From a checkpoint of a small transformer trained on Wikipedia.
Size: 8 heads of 32, MLP 704 SwiGLU.
Architecture: RMSNorm before each block, rotary positions, no biases in attention or MLP.
Training: 248M tokens, 2100 steps.
Each number is 500 + 25 x the weight over its row's rms, rounded and kept within 0 to 999. Layers, rows and columns count from 0. Numbers have three digits each. The size before them is the row's rms in percent of the matrix's.

# up: layer 2 MLP up, 704x256, rms 0.126, rows 458-524, columns 0-63
# down: layer 2 MLP down (transposed), 704x256, rms 0.109, rows 458-524, columns 0-63
# gate: layer 2 MLP gate, 704x256, rms 0.128, rows 459-524, columns 0-63
up458 102:528467517514484507541495546514463520514519515544491516542494519540492522520507472496516505504529537503449485491518471486499506506451491482488509471505496496548491495470497508536481499496481459
down458 093:529482497522512501495511511510548507497525534533513512505513540497542522550499485494532509514500485529508522496507528480487475473479466531488523502468505480485508496500481473532483516533476525
gate459 107:504473558471483442502517511519492492536548511477490483551499510507506476531505498500495479476480480471501470498461480470515569538475492522451539498432512503463542486488520480489500490530511527
up459 111:492459519494488517469507531496501476485509510508513523502510446499515501486487532514465473531512484490498472473505477511480534569471532500473494466494540502488477508486489473490560504519501503
down459 111:529478463504513546485504527507495455459514477491511514506505546500508468465502460478491477517504475530503508515529479523488489523505461498439513481501512509509477477531474538518527508523498502
gate460 093:502531556483514464469487494544506505510487485523509501479510501499531477489478483470534496483489487533533485505512480475481490500559512516513481501453498521489439485452503529550484514501501529
up460 094:588507465505465493483503478481484520471479541477464491472515493474483515508525481522490485511508516474460506460522515513515522494499519529498525503484501493495521480505541454497530497502473486
down460 095:478549466502485481479507489465455497478521513463494511480503484509492504478539524529466501476520475476527520521529460494507517493482517484500499511534544476467499479512516460505520481499510492
gate461 122:478479497492475517515489497502486533472483502511505482510448509526501523476489497490490505511550544512506461571479494514501536476504499496503505496452490485519480503455496500496482516512472442
up461 116:466519513509539514540470475556473490486516493483531498505500537493476515503461484429537483523500474516459439474543483524506496486483504480467582471498515511526542513468506525481519525513513506
down461 120:525514504477577526475502484508507457498529522537516494512543490470539504499505523489530496499511458477481535502534448498466431505459510538497469513516538503485498565529518513466481486512511500
gate462 097:485509540505459493454475488528529507481487430515445572483527471480519506487548527473564489485522500522504539502455472507517502462453500476487509458478506490509471504506543509532499503493493521
up462 097:516498480498500561522485545475508508523471524512519507495484498479494487483480488471481492510476500524462498539495518540526527517487497518478478506504503474537475475514524515504520467477449488
down462 087:527483531469517521497488461500506492539494454515484480497518486530533502494495425541511546548481488512505517487526493526526492521516469503481498499500502517505491502475451452509494516515531450
gate463 103:480509515468494477487498518456494476509461466513489527518522502465563495529540515485541510511435453510538517495516503510488532531443508507498507494505534512442472505530510533504486498476533518
up463 105:526486475511486505514508472479500434530489479486488526496535511496548486534512516499524498484473471503498488482470516499482556507429531475473508440503535514467496499521475491461488512457507495
down463 099:485495469509509486484589494502515476510491502543493551511493452504508508512523487485477517476465507507529491493438551483493544502492515479508524493477526507471480494524507516476455493491514534
gate464 106:476490513511464457501494528482507492490469495480487464511492468534500493480445522525498475507490513470568454496509499463459520474521480500508487525507505480500492503529464476473505465513544463
up464 107:469483463516490482533508540515526496523509504517525524510529517479509496445451556489514518491520512487583490506495498494470509499529494500491530603494466516483506514567487496463489536557462485
down464 106:450474457522507495511543528512473480480520486500500506526526495516469509510512523481511491495490526497527535526493543520475500480512520514436476510504484529508476497506515511489490544519493516
gate465 103:456492455459474499524528484487491509501485492535536513514476481503477507524481476561506472483495467489510478467465510493475515451518507503500494497474488539496515496486478506459558453533473482
up465 104:559494469484523487511460537517495481530522526465495488489515461483501471487531474464499488530489514452452472513484446506492511515505501511493542454496482500519507492549499504464543480485485493
down465 106:506494509553482508517486522462480471526528505503566500519472529461490483479533518530496486581549523525495478510478519486511509550547451521479524531497490519491552489562479518502477510476507532
gate466 102:498503503517544481495508496475493484531480491495524499505519534506482474507544456498438523521528507528477474478504510485443507497456540534490501511529487541486535478505474510519501518491497500
up466 097:484478492500550488524523511539493536521487478512506538480492466479492495481478464494541505475497488489509528528482483510525500495469479528493480496467525504543518522507518538523458436518496532
down466 098:485487491496524496508487475495501502466514521464497512490498524532502489485445518488481480501486441477494511539506497514554481506514478502540510500459524471505445489496537488468444476527530473
gate467 096:505502525486504487502478512512518548493510538478492480468472505497489469539504480491493557521481473475499463453494480497493495509484459498508503521486479523522521530488563547509534486522537485
up467 102:514500544473449467511514502546535500496500509484469507486515476518459509521467446504500514493489461467468509518464458509480485426505520506518496498475468501538532529518549519512476515542538463
down467 095:545515561503424479491475475472549540486523505524470492517514502534465473553466457474505522519467501504482458475443486456509507452517496488506487517489470526510486478488500496520462515492495462
gate468 099:456454443543485488508478500524484481484486511492470507471516509487502546495530509509514465472474531512481494454488529519538506511504509537529507505504469503482472494465524496540497557495510484
up468 099:464459455531509491488497527516494475437462538480491528522509482498490504457526505490519494475461525537508521497485499514554475494493483539522510524545459496513447475498530478530514560488478495
down468 101:481491463528461509528505511517486477500477487480465565483541532510507515491551499497505496501450515522502524473498565488523521505510487526486532477516475506543476474473528486508469545515536495
gate469 109:505537502542530551541482526497543532498492494535562469495527509487502524495475509524450531496500491497531530513534502567486479472499475511500447471504481467534517524504474521514484489518508464
up469 106:450520486546478524527495480482497494504477473511468492492506516548485554494480475501463477501485518465521441515531508552456496487496536509531504475500503494499476527466510523524452530482520491
down469 109:545510540477519491515523525496463509504523506538513464461475502492508468519511498517545511468489511502498502492502503504467481510504485506520488506494502480483489499524506519458468506553498508
gate470 108:495513518516486478505480516516517501479476461445497483494518484504496548475511511535538498520481491437463505522505476532489554494500513494479530491472428527503486542497504495519478474514485545
up470 106:518515501498487516514500488502550510469499498481483517509536484470501516509532507472531499517446476492504536504498513500485554542495533540464493526480534509503496522541472521560515490522507505
down470 103:526483547503503480493492485500508487467482443539512544549544485477508514488524466515501480490456500488523509468463486533528493506543485503508514530484557540524519532503494535484497535488511523
gate471 099:493499558482502495495500416513550477504531457486538503545494495506507520506495503537513532500537502511499492564511521483526467505486512482490505462553510520470506431520525507481448487502521502
up471 098:500491468523537503532503459552509509488523479532510543508504507518488492480453466527448503549530520529481491534476489509471497458540495473491534506491486463487501492463456452494507502497520506
down471 102:519512488490456513515484524459461491482462485495488510500525500509481494508498459540490504535500523480474517489503502505496453497548482470480547481487514450474515506517480472512523466520515542
gate472 100:482534562499490526479466522488512508452449497507474482473526437543537496429503472529440499497492497494510502517482499555469527466541473487516472500553490493512530511477462444510550465555502503
up472 103:467460462514478516508484491507498477540501496513498492500490468478495505507531493508536491497520454496471496442489474482484487513473463501501494518459507511494471523509477497479475512530478471
down472 108:490473464507471501487537513464475469529496551514527519523478531501497470545496503488484491487502497497493533518507528489462510496479507454489525520476505511510466491478535504486498523410519472
gate473 115:490484481538499494482494488535510523514533470459472508491514492517500460518501461480522510490544467490456493520463489490508445512475534533536460501439501526542487504491531494512498502498480526
up473 114:512496487493503437492471523523495490518561533479500494519489492460484500484491517521478505475495460480430506491462541490540483541492473518506476488502526521532510483512503471539532491450474495
down473 107:514466494517447496527454494509529502505524496504476488481504484475474519494468502537542515528479533519440519476474508553509487498519529476481505490523473514511511467538485470525521563458497511
gate474 106:484497546492513529515494543471525500469456502532523482488500518494472464513482509513500512484480521535503504514486484495502524497496470533506511512537509498504475530460475497486473524494462503
up474 104:494522495495529483538510454528494495493560493476499481495487522497525540508489506494443506498497498519498499542474543483485471499544474475472506499499540520549472474537517477474475526488572520
down474 099:485502521528523505449515522500519471432511461490496481513480498490491454494503488515493511546540489556482486522494503509518487459507479544493532509513473517457491515512510516491476517510483554
gate475 106:496503521500491487519490522505540489524441472492478496494464465462521506486514516487466512505528530495485479534493512467498464507489514495524505446529503535535477537490486551483503488502526523
up475 102:487482482477489475483479497529491505498544537456507499484525533465484470519569512524478468465457500524506495442502458516460503516475469481484524488465502493493546510513551494462514494488502479
down475 112:501504495499492493482555474492491559503456477505502457542492478494482502447492482452465505508534509489504474504519485519547504490511498498494507502498490513457499526520477505548517548491497518
gate476 104:537472513479458518505462474485485509528475496493483476503533456521472503516526493476515492496496508496487513515497497501517497490455492473500495507496539488487479529426553506498521486472532524
up476 099:493539483486528479482519499524512499494492521525499518501475517463532490450471473532504510546483505503513477494538465473454504530516501522484500497482473498484498479561492504529452536507488509
down476 093:514508475498504503483491483555460468497477501513494521492497488462518473494498485533514504513510496538496512521516490478509519505495525539487488530488446476481503501523485498476499504542474503
gate477 105:466497481461524534515546518537517531506505532501470511491529493480514506485517506506516506509505511440495534525469484462504485534538487517496515534531518514448535518457477527579480488566525527
up477 109:494525497547493475541473493489486473481486476496523532489505527540506444536490482510480505536489497515545478475553515516516471451451462468509495507518512500500477497518545469436507470446490476
down477 105:526482452573500489493511456456457500526524510502581497529495488476476447513482508511497491508488539502514455491554498537484475456471527462539504508474498482490477460495521496454512498486484477
gate478 099:502523479563483485489487509498480474483520476511514494493526498512437512520487535512532472507472446482465504456474482507510477463468500568502484485456510533504536505497506505486427468502514476
up478 100:511457484491508488470493504503528484522491471486519505543485502504485471447541489493515523496449510548488502494522513474467505517508502462488508550522492511486474513526490489513572497481496525
down478 094:440513499501479517487499488486510506486517469443537505534486493492481468476472491522523461502494511521498500535531499531506473492495515518498508502474520493467476541503509488485495496520535477
gate479 104:494504511476492507465525516463479501510481502489480481477535486508553541504519469484512501526497516474509528513490465503542495467516504470529481457458510455509441506501518517481509455503503491
up479 109:502470538500521519496535562491482496481516501556493527475492462536542502522507494494463482485471516466477540484485502517547488482479509451521509439479540536524486490472563511501468520480505496
down479 110:491558478483481469499518463487471472493504501470524494502497522522477511484474489461496477492505444556516463537538494454506472492482564492453504519509476505481547504476464480462512486503504501
gate480 106:528468527540495481551499502509533502477518524472501492541492509563472491516481473523457479528533498469488509467522543524510529505460509526542497490468490529526488525452511493525556467475508483
up480 110:459531502468517496502509469510490478506505485514473520494493466504515491473518525503546475535486518543472499505453456530515475542564483502471514549535512468482549494517503486524488478509528517
down480 102:497541522491492516508497482541494493481548476485492504512492461497486500520527505487535512495514534505520504479503487511492481507482455533477499520499516478489551487526515508466500502516509535
gate481 098:487493498529524522506529520504503532511484494495511445517513512508492464535529528480513509532557512525503506498482542497505493501492462516504464517499525503431466527528504510489528518511519516
up481 100:525491521511489492525483475509499503491516518475514530477509520523506542450484493499488524459474484497487507501559503502504513513511539534507547474490485464538493502437488495533528547533480499
down481 104:523475498500502490511453504529485474476464513515503511484513533466490544480461479475468472479452490505519485498533462491488493475518567494509498476490517492530514515449532494518478504526499497
gate482 104:520476498509526469508574510505485530462509522519530500492540484487426518520463514459542459539448525506493497540503488519496550526538470507499484457486502490536522496515522515466483466461499504
up482 103:467493514498466540464484497468458442517500462492470480473503492512450474485503512579518461492489479518519540519488499442474509446501503466538539526490524484495441514448485480534515489515518500
down482 099:533550535502455503441473500483507486520484472511483482479513502478505506443504494523516508446537497524539529522527490527484485511482497505521472548504537450500504523470518512537488513514530475
gate483 094:522475512489475486541513520480509540521527479473517449479525479496507500515473496489491504515515487484500527464486510525495504527484518500545514486493492583513511504499509529491486535476458485
up483 096:533492510508495498507532525499490508507539465494488484511528483492527533541506488492528488510524506494504550514503513537522477506480531490554496493482519566519525523491495531475467515477487471
down483 089:481461500480514503529481524491507489479477503504507466477493477496501512526468475466486502507536533455501517454492544519510485508466479512521528518469474554508505495472527466473490480487523527
gate484 098:509554502463506484481499467460538474509522465469509522483495451490503460561568507501539505476486461509529513479471503460522511501491504505532483510550471520498475470512483500493550512451463524
up484 102:521535481505480512525489531499471495498525492497508479482511527488494473479474491475509533553532498540494505473499519486501490513473523505476486489511478525528542481462509543509522498439486503
down484 110:494505488489457511539488521449497484511456509488525469521541500501545484514524537571502521499549502517500522503491487500498511525536523483490442488539501539518517517496516501450521500484520472
gate485 108:528476502552505464503492516524481516491507486503513522504494486506484494485545498504536516502523503518507489488520498481488481526544468549450513528497441507501476461517471549477519476522493481
up485 110:497511517497510505491509488486509515480500444535520522489530491497491529479478471527528548505470476540510524510496496465471513513551481509461474495501479476487525430504501516516495511522535482
down485 102:492478515523476490519491554506485488489489492513557505477500490488508512459545463530504506483486482519541485492474510468473483528516497502484469517526508496491547479472500485484538476489461470
gate486 097:514516506480511508482522468495478485479487504513465533531491465553520412516482551497549488494544533532489519510512493529541506494555483490496465438462475494519535475508492506532477504533511493
up486 098:515542500460490510517478474501517468497502507543506501523483465495477493522485496473524495537524487508518504485514506483543499486511518474505499502456499494492435471509492559531465470485534540
down486 101:474535501509523488493520500508504491525503549508471521537493463572475457532533549489546500521541544520500479488538558468524515484522494490481458480448476479439507481525526511508483503481511477
gate487 095:472512503493497496524510471489538504508494474465500485474501495414518530527487438457514507484461506547507532518472475508488527515543467481512510500520499523499479470504525512569507502485501485
up487 095:508509489479509543535523446485549510469523536519495496504504495588507518499556495501516471531509522528509507538498544513497495460498528491492523491505493483502521464475498506498443548514505549
down487 100:508523519490493509457534506476558532485522458461511480477517508506514482483525542446497484488477513474503501480482517510489525487468508511482531455489477529544506510549510481522502513492524460
gate488 102:511494459535483530457473502528477487465523462509564498507530475570512500466471481498504450496523484473455517525480494511488505515509552493520523435491460496527509475507507545444512525492514490
up488 101:513479491457493488488488481524486476535528511481489465508495523483517516479473499489501503524503481475445468478542545511543463500502483487487506542515484516452489491489551507510467490532487496
down488 099:488524528563540509479530526529500499462546474473470516484490459456456495492534539481485503507479483520508487483495428526523493503489508479465505475512519524497528471488488508493492500468487468
gate489 107:522485474469565518502562509500534501445472464478455533476512542458496506466534481511521530537485505486465506526518464506513502477475532518476493499518511501506510493498494498505502502501470556
up489 110:486496507540459478505459483498483488532538544487518533519501481494491506495469519472548472505514483498505525447488544484525477511497489465537507501475498477484533456480488544528495474493491446
down489 108:523519535515486483524510520464499480551526525487519512509491506511486479478522510479527487521545519524492493507510505534521488516499504511456491487501450500510502494502500451496529482475497487
gate490 110:504513494497490487463448509479489493500509512473462513492522503527497496498509457491508479522544527531471498476482486483500543521493471551460486506425468525446455514536513463480503479533464516
up490 116:516519491497489531458445540490472477515555528469517507482535542519491510478496452490538514520557540498465492495519508508483564519513477481464480496465492507465489520538465496493511447509473502
down490 105:528502466488504516482485491497492499507537548464507503525581536517520569497478548511496487509521504459493512496473507477512511483544484491462549494533513476492492504481496480480486500500507508
gate491 103:526492565558497499504498498499504494487498474531512521478527505473483552537482478517515489482520476468529492533494486475509510476482496473492512479522518484514490515465474527509536505473497519
up491 106:436493504566529521469506485511497497459536472485561516431522462508536501484484500498524512497497477490515500487511474512535499509444503461480531482499468496504527521505494482499487505476521508
down491 110:463472526487556508490454506502516521475502501516524520486494468529483491477528479479470538506486504521499525510533524497543498507472487488477563502499444497503486511514468467481471494529486539
gate492 096:500431498506480490503465527505481504489498490492541502501478532524474463492446501483528531495515483513515433520521509481507534513495503477485488500528494579495498508512493512487507527506501482
up492 091:455555466471488525508496489502518495500526499469490472495480491504535517480563523475540497534491488474515547476495501516482470508480538503508478515484504486515490497479506480498491517499520551
down492 097:489557487505520522501485480516515509524502474512499503485504521485535497514494509515498522541469434526525550477505433541464474520488521504515463518480505433492525466503522482532498496486488480
gate493 102:520515495541535493472506475529501496554507524506450521494540478469451510517506507461558509523548495507481474480487541472514495530506476502524561489459475523477462505519506503497487457520507515
up493 104:522492466500477473508510528493507480495505492521513497499476497470522508499488470493514513521496463518545487460500533510518482520520540455493496486505532495473522538453467508462494508517481522
down493 107:472502500468507508537492490516519511517499518528516540483495523478500476488512499553498482493484516516508465496527449512498554506481542495521416483485511450524501534520476460543496518476498473
gate494 097:442527463475503495453522496493448488509544468508559491537442471531530490518482540478466476463454496511516468506487462475479472485487451488478508526535540495484474519512483519508472487499454494
up494 103:504526533483531445480493508491475534519510490532510504492449484482561524483465514458492532525500522584508525497519506459507491546561470494481468506505506463537525501507499447525466513455489501
down494 108:494538555496524497460503516473485553502491510506518527486551472525483469491480503520509532494523517515507461490527503473499488527538498528511496511465452476521490483513485505512505520443502502
gate495 107:503501497485529505544515468497506538514473491469490507481534523446490469545438474463494532546516508479480475488463521470498519480478506526502528490527436502493537513448500483517523507498502519
up495 113:487494521451493506514487475472548449539539476494496509520495525527484501527505495538500478523516488468497457493455539470473481495471481529536528575467502458489519482478508498513537493521516487
down495 119:475495518489504502465499487513521520482490507488478503479504477492427465551491495476488526513469467506503504469501502466468500479481493504515556543524452453520543471493479471568554503464530466
gate496 112:517536502518534517472464479483529532484474522524486513529528527474513495522532491493467473467534503497468529466473470485517507473490461513456494511537481519520502525508465513497501481474522541
up496 103:510478494486515508529551477507505484517482492485504518478469507521504527464464511502489513548485499531518488513518531510512482513528536507510507459473530521486502473450505517517528520508496515
down496 110:485506503513495505498527472467504484478506485492525486495485474482496554502535485519534514523557488528502495525508502458499483490511492512529483508494508497517491492478527463484516500514503504
gate497 094:513526511451498465534513511465478462496550531558511504497504462483538490535515520524483535509504552504506490489497489438452472455539505491470494485515476536495497515474484508538470497525471474
up497 093:493494522473484500517537523472490448463512505538487500497493463489479451478508499488497535450506562478496486496508494454463490488552497488467496506490496500463494503494535515484466489531477503
down497 093:509521530502514519509533518506481457502514520541523490505521455539501476473506523498507522461451541443504529436487559520494501491503503505434511484458513493556506493513531520494499465486500484
gate498 104:499509453495492527494480485468492502497437486536479474478477508485506547476503469526446459457447531468467538484487499463514515515485505512488467497510484475550506531502475523484525469471515495
up498 101:468483528500495525532486511502504469473495463525499491497462484480499536483497479497481480528474498520457478546483537507511510501514474482530496507484500523502487495510459464482524468495491510
down498 105:493481567514501509482515472523522524516495493518559528483490490496452470526528536464522474498531479534483519510463438511466500481520506499504542511509518511504485455487467494524522515534482484
gate499 101:483514489499453537524476494460504503480526494495530522498503518513506518463478531511476547468506498519522481492523486478498447537471514502516480533497534475524497554477423480531522513485497472
up499 105:442497461496471490481472523499508472506519509488520532485499526507516522484501497535475506483515537494502507467500506523538491500490514488489516501523498502487509496497470527563528492552488468
down499 099:518487501540510478488499503523502498509484504512519514481495544517491490492469503504478526482517502460465491459496533482506514510490471518537510482492510503504500494495511512492516505533459559
gate500 110:541517526477480473481504499479524519474485548514471500478502460528510471498513473505502451485528463485511512497517493499525479488506453501491486499499504464506522489524528499490581467555526475
up500 109:509517477550519548520481483493456500530510521493524534488525488508486512512500482508517511477485483535520495539518471480498446497450512493530486501547520509506481505456454486474461544480482488
down500 118:525516481498453499484450480494502513521489479474470531502509518526456536517514503528474457516502483474489505493495501525511514506467510446519493491451520460515530549480559487503519576500474496
gate501 103:513508473458523529446476472528484448503498493448470505504479528487473493500510501448505488520489501529470470443574492558509493550497508512554518511474491503479495516520473506522540483505472535
up501 099:487521462485520524499467498526490506493488518475469501469545496488472509490482456493470503540490438551489514501550488516491572504521550481520507471492520528501527470518498521489492480483541507
down501 088:486495516532540489495537488481485491481505512543513489508548507485483496504481515503502523511487458503519505472457522512510514493510511462508519440526506494540472473544538524459440490507505476
gate502 106:492512492489448478531422505492469450534466500503493514472477525493473493490504465516500537527522492538516490546565509540517501475509503509554517486519479517525514498520486505533517520511519521
up502 109:467505472484452486518414539488482470507491481494475508487476525484449502491501444487460543502531509522530480562565486505504512484513494496567517497507483497542532491523520503535525514495539496
down502 091:481462551501526496507460507485495489529505518502530523505496488541511471499530503506497490495498436498516519459507526552490517451478486482526498482505494557514485513535550504552499501492495450
gate503 097:521509462508536497550513495461511510483516500506495480523516482537436529521486533502456509528532468497514536514467493501467495477512490513476468539526509493513536499507489496507516521486513485
up503 095:502449531532416528492474509524534534466442473479509476509515535492497481519460513473513511503473531520539492500491513478505519497477439474480494512493511497510543480516502473523515475536512548
down503 098:547533536549441547474513503531519525485495469499467521516499503494464502503469507505492485468531498520527520521531434518478474502516518486504482505473434507501477476518523506567481499519484499
gate504 095:530479492467522533477484483526476529558537488509523515507511556488513521478479541471518482504493470470511535541483497486479506510541502563535500492501451523550517531548530528528522489489517490
up504 095:488523493523499491533556523506521505499500503505471486505491483529500501520510458516476499504501503506492485489544495522513496507495515431488471512505547491465510471468484496473454479537483497
down504 099:469496458553527496488472493508499503465462499485524485471496485496492505474524464498466514510566524559475479488487458512520496492458497448453541514503525502517524511513519487483469460537511506
gate505 124:514500506497533475503498540480540513493499531479537512506469488477452548474465448508489492500509487477529510537490533464500482470499500534475517494483502454525507519504452499498525533478512500
up505 117:494484504490463494495493558465527488476569518518491495466468505473513504507513512488487517491430502504512538536464517482488434500464500540488497488527496512505504522502462504556474527507504507
down505 122:500526516448447539458477516462516512503521470493514526491514495487498489486539495522530487485463511490483516488510473513494472490506507561484497520523531477477497537460485497491467531477537506
gate506 104:493534487457470510486551483525540540530464491515507523486472509504522517463488526499525453502525505495542492510502491479503456512471476487463474493502486530522528476481488490485462478503514482
up506 110:544472486543485514504468455455469503498504492471505473475512480535516416511534462514470553474470506506476539540470503532493531498547495472468509499506529483480459530527487530515501526530539496
down506 095:481513464517516505490494515425459513496498522439512503499498486491514511516498471559478561502512535512505499501525518537480526466537519489456504498555515497491476502491542529484529496548515521
gate507 097:528457498493492481541502484485527523464520499553480504509495428513517503507467530503500505519518454533510486552530483438503512457505493509460478457485472538473520518475522493467512509492490496
up507 101:481536514497504475515520532518477495516512508486498525497498548468490464502539507507497480490476534518493490448513442513456494526494479485548500544503478492513494455503512555525474475519491517
down507 097:469505489504507471461500497535492490548473515468512470518500534503508492481523473496537479516506505500492530519484438518495469518460498492495499528513535461517478550520533472479483521505502530
gate508 096:446504513479508504511458547515503501456487504430477530479447490525537463502497485502507497511524496532495486488494499491502507507488520498494498547490501491566481495500491499491466497512505481
up508 090:483497494501506494505569493482500505519487511527526484503553506479468499459482479469519503488514514478476502482487556487497493524521492481512473431452533531431523510516478513537517503498500508
down508 098:518542465473446489446514470471488510530504483499503469493507485489455550504486507508491511548513527514508521493526442485525532498527474509553443478500534495483526488465520474542496482529506478
gate509 095:466506516486504478480519520481504501488475526530482489484499472518492543510488503494505505424530541486467502489518490516491484445482545508532491481501508516500435505501482494477488525499529477
up509 094:487483477478511485503495546472503459484454531517536488462479494495500502541536552524473470439495510463486510471528448502491499502508515567483500483467504518482479503482507502460468502545523502
down509 091:441503546487508531498512499475500525493472508513473500480530545494505484459480499482523497511507538505501474505469518499480504445485498492511523487489507549474507515495524485527472516489456502
gate510 106:460480499538531527525492528550464532497486481503487482504523515516466529494505498522540503475530518495527499499523478501517436497484461482532506495507463477489471494453488518469443533498476477
up510 105:532508522477490472503518489478487506455451511462508475477515472489503482475511517507485519492476480521488552464452521495509549478517509503529477511504520520502521474516517513501544513495490508
down510 106:541525490499498491466503497498523524497540492488485509506561477517458480501496507494484512531515546531505489509514489544529509503503539499443477512493481483483465494484487523557499530434473504
gate511 103:519496521508514483530472509535512501505474524461499447528520526516495535468504446509531494502476503509503499522529528493453514486529501508504500459487520522523488514479517467491514461524525513
up511 107:510511480476494509529505532495499483506509499480477508493501535518523532487518465495506473513439510535500469497548522512486502508558460480482493483497515502513486522479461468520497514547532447
down511 107:508514569472485486514492501496533500528545507505496461514550523506519500482508494513540481506444514503510494521499514511482495497548483513516491506479539489505530511475517476500503479505517493
gate512 103:522514462536454479540502534518511509487473457523527476511496508462486522475497505437472514476492493504473546559486525507515486461503498512514486499468512494541492509520523516461513519532518479
up512 100:504489525514545498469509498458516465494498513494501514487523505487524434525493511568520478518519532487505464464501479475507504543474518498502510494506508495457522493487504489500532520516493480
down512 102:464510522493512523465489450499470494471504494496475534478529490525499481510512487540486490557491482476493475460495449512496508522458512499502492506487469511435496528504440452516520506510522490
gate513 099:502492536511506518511472502499457494531493497540560484466494476530469489534492470505525512494507486497510492505524463497466432529451494505480494449513495492507470485464534487517514489484439476
up513 098:468480467500458526523496518515453513501527480503478484525533504501507483525485479459500497507513474449550522495491483498521500487483538467509513466520512477466511507510457485473501478498529492
down513 100:514502524501519501510467497503512490491528487526539489492467462508537488533492476492553520504535506515511499500511450538473446570441462531515525488482517499514486555474499491477486503521455495
gate514 102:495526495455501497526480494555484472544484510488518450520488509509470505461502508530534493530546466517489490435481462450544502487466493460473518484506452478502528545503537472493482533507480465
up514 113:508469544481454516472509519429503522478497483518525520500461511510478468525512490478505510488442493533546499530570499511456500518466515513499498536460505492489503491468544502491472494553504515
down514 104:513502501449490471505525531475563524496497460494509498478486493513481478485478488494487544511518475497500495447542484513523487499446496491496491492441463498508487484472562508482489509541522503
gate515 104:489480467522476478497499535525482538497515521553509502495531518515482439495474514491510508560519517516490494445489489459512495492491494528526509499478501497484501531530487475501481491510530481
up515 107:461465478529468508479526531542484512488517505541548491516502522544518445474452522500506499506513515530489506465487501498524493478495500497521542473487490504508515488518521483495510473501526516
down515 085:525455517521516493521540477486510496459493566557561507471502500540516525520528520510512487485484504518456502459486571495486528486495511473513505474480495526505457505535496512522480498515504492
gate516 087:498480454481509505495523513502483543504528498505498524513498512495487508536541518485484490522460497522490502520475477515499488511500514515522511509532498515500548515507455485503512526479472541
up516 096:550544505543518519510474504519462499453465503543523470480536471530527513465440503522445545501525550472482520524507510506475501491528466506502469491490524481473476490537506496491524446472534509
down516 096:477485475515491534491425494490525519478492509485527503486491531496473480494469457483510516518525499505514545498516470489491468504513453512498482488494518499476479479520545500508497484538487471
gate517 092:563518467470491493511504543506489482460523472507467528526488519516486501461515515498471501505451490505522542491492518506478561475473526483493525491517520480507518520473465522519526518472518488
up517 089:475512463531440502509537511511498485494537460561531514502545489500549512488489544511486516503506514504460535481476470469509495456521491475503537460523486498500475501547514517510502468515498522
down517 095:508503478511501506494557532503481501484524530516497486490501479490483538488510507514478500470506486503522528463523515462499520510456478522505518478483455488520549513455504558502522479509539553
gate518 101:470505569508506488497466493510493488477531508515478469521496507513517500515504498516489505519471507501476482511513540508501520465487444483509520494481498495500462519437494477475496499497517518
up518 097:481518444480500507457493483491483509521485499491505490520529509473491516453466515485499484540519475483489510517474531537508532543491520502483493505534548482507519501517481484504504506490531466
down518 102:545467472527487527475520520503486489529484530463525549478508514479511494509476497500507513535507485536529501508524451493479484507540518526523489500494510496496514509531539522516502463493487516
gate519 103:510491502493533496540491469491502512469476539506501530493454477507511498491514481503470564509521517480483469526509482509520490481534490509502480515504472488505534496530489508517501528539480464
up519 103:517484499494523500518501507502493514502487522528475484483534466505487469483512532477516529532561557510514524525496515519496467474501517503454488524545513463512475485518496466518500523517517509
down519 106:484476509481521503505467503504477497471498553521480543514462446503492482497509520485488508499484487511527489499468481512522516502502515494543481514476477494501536489482511525485461523497500477
gate520 103:498521494523468517519479500471488446532500461501494513552502485538486505524494541480558512481505509503523500526472503528490485481488510493533476544546530546529519487470546498506475502498459475
up520 103:446463517499483461570519501550491520514547493489523535476445484470519497509475498495490497490518451498515490458502510477496457498528523474483491521532535475526514524507494492505495458479469506
down520 104:500493506510467459485520462506484488501500479469495533484496449495482526563512465457505473532514518479475483497495535552537498492492545522497434465507507493496511479499541508486507494519485488
gate521 104:468475580472511509479496495502474543472504502512487535536492475521519502536515513479530493499484501513505487547514488517482471500426524485481491507556510504504479494471511519510421556521469518
up521 103:562468511498480492514491578511477458535476497500504521498515493459517529505530482471534516469514495497496524492420523501523513474480472497487526513477526515512491507527496504490528483467520529
down521 102:508510465489545515474498501514493500504504534492488484447532481460486504481546462484503516485496500489523527523499466486487517499475466527509451504506477526512506527492484535488525497541484458
gate522 098:521497484452487503507491463489494509517513456517472508525549521526545501529571497499534509522547485521488497512499495517504520498479491522479459503499536469486447514534493477510461499513497481
up522 092:481538517511538480540512496523500508500486516509512506463515482512494483485498528550477466520512523531509531476520510493522525489520495464513507520498480524518491467494499487503528531513484508
down522 084:477555486525481498502492496470514538463498471495446507495520559502494482500492500500472464491495531563540499488545447497501467498490492520471494507483478530476505478532497488488517536492489464
gate523 095:522512503496495501469567476518473482487503450504513489516530513520481473525454487491476502476477449499518498488463450539505513493511509490510519530501496472481487515493454518518526451498495519
up523 092:515493482504502517475499479519505521490483494525495526512499469539481502495487493497455483460513457511469564483482492574502515479465514505458515532538458517531509494470508454535480469519545480
down523 089:481461492467517484525482447507529545496504521513528494487505512520506528477490502513503508492533522488517486496523537468485509521518516531492497469460501527484491493512492507500537522508524499
gate524 103:508456499503493514477482508506519495487470531499490525522502535488488514444486510483458501529523465515461446529493471539521487475519489503484504496504470488502499483489550519461539528517493481
up524 103:541495514506488469483468545545483533549506558480489457521480522483511514469463510497514489498527455462473492511471476474440536509496485464468546499497461528490494476493526497484468467503507481
down524 108:509485520476566494485463524509524462519539537477519487538537482514478501458528501483545494481518489546506511512485472473491448486493484514510523493502495516514530516444502506504455453487464462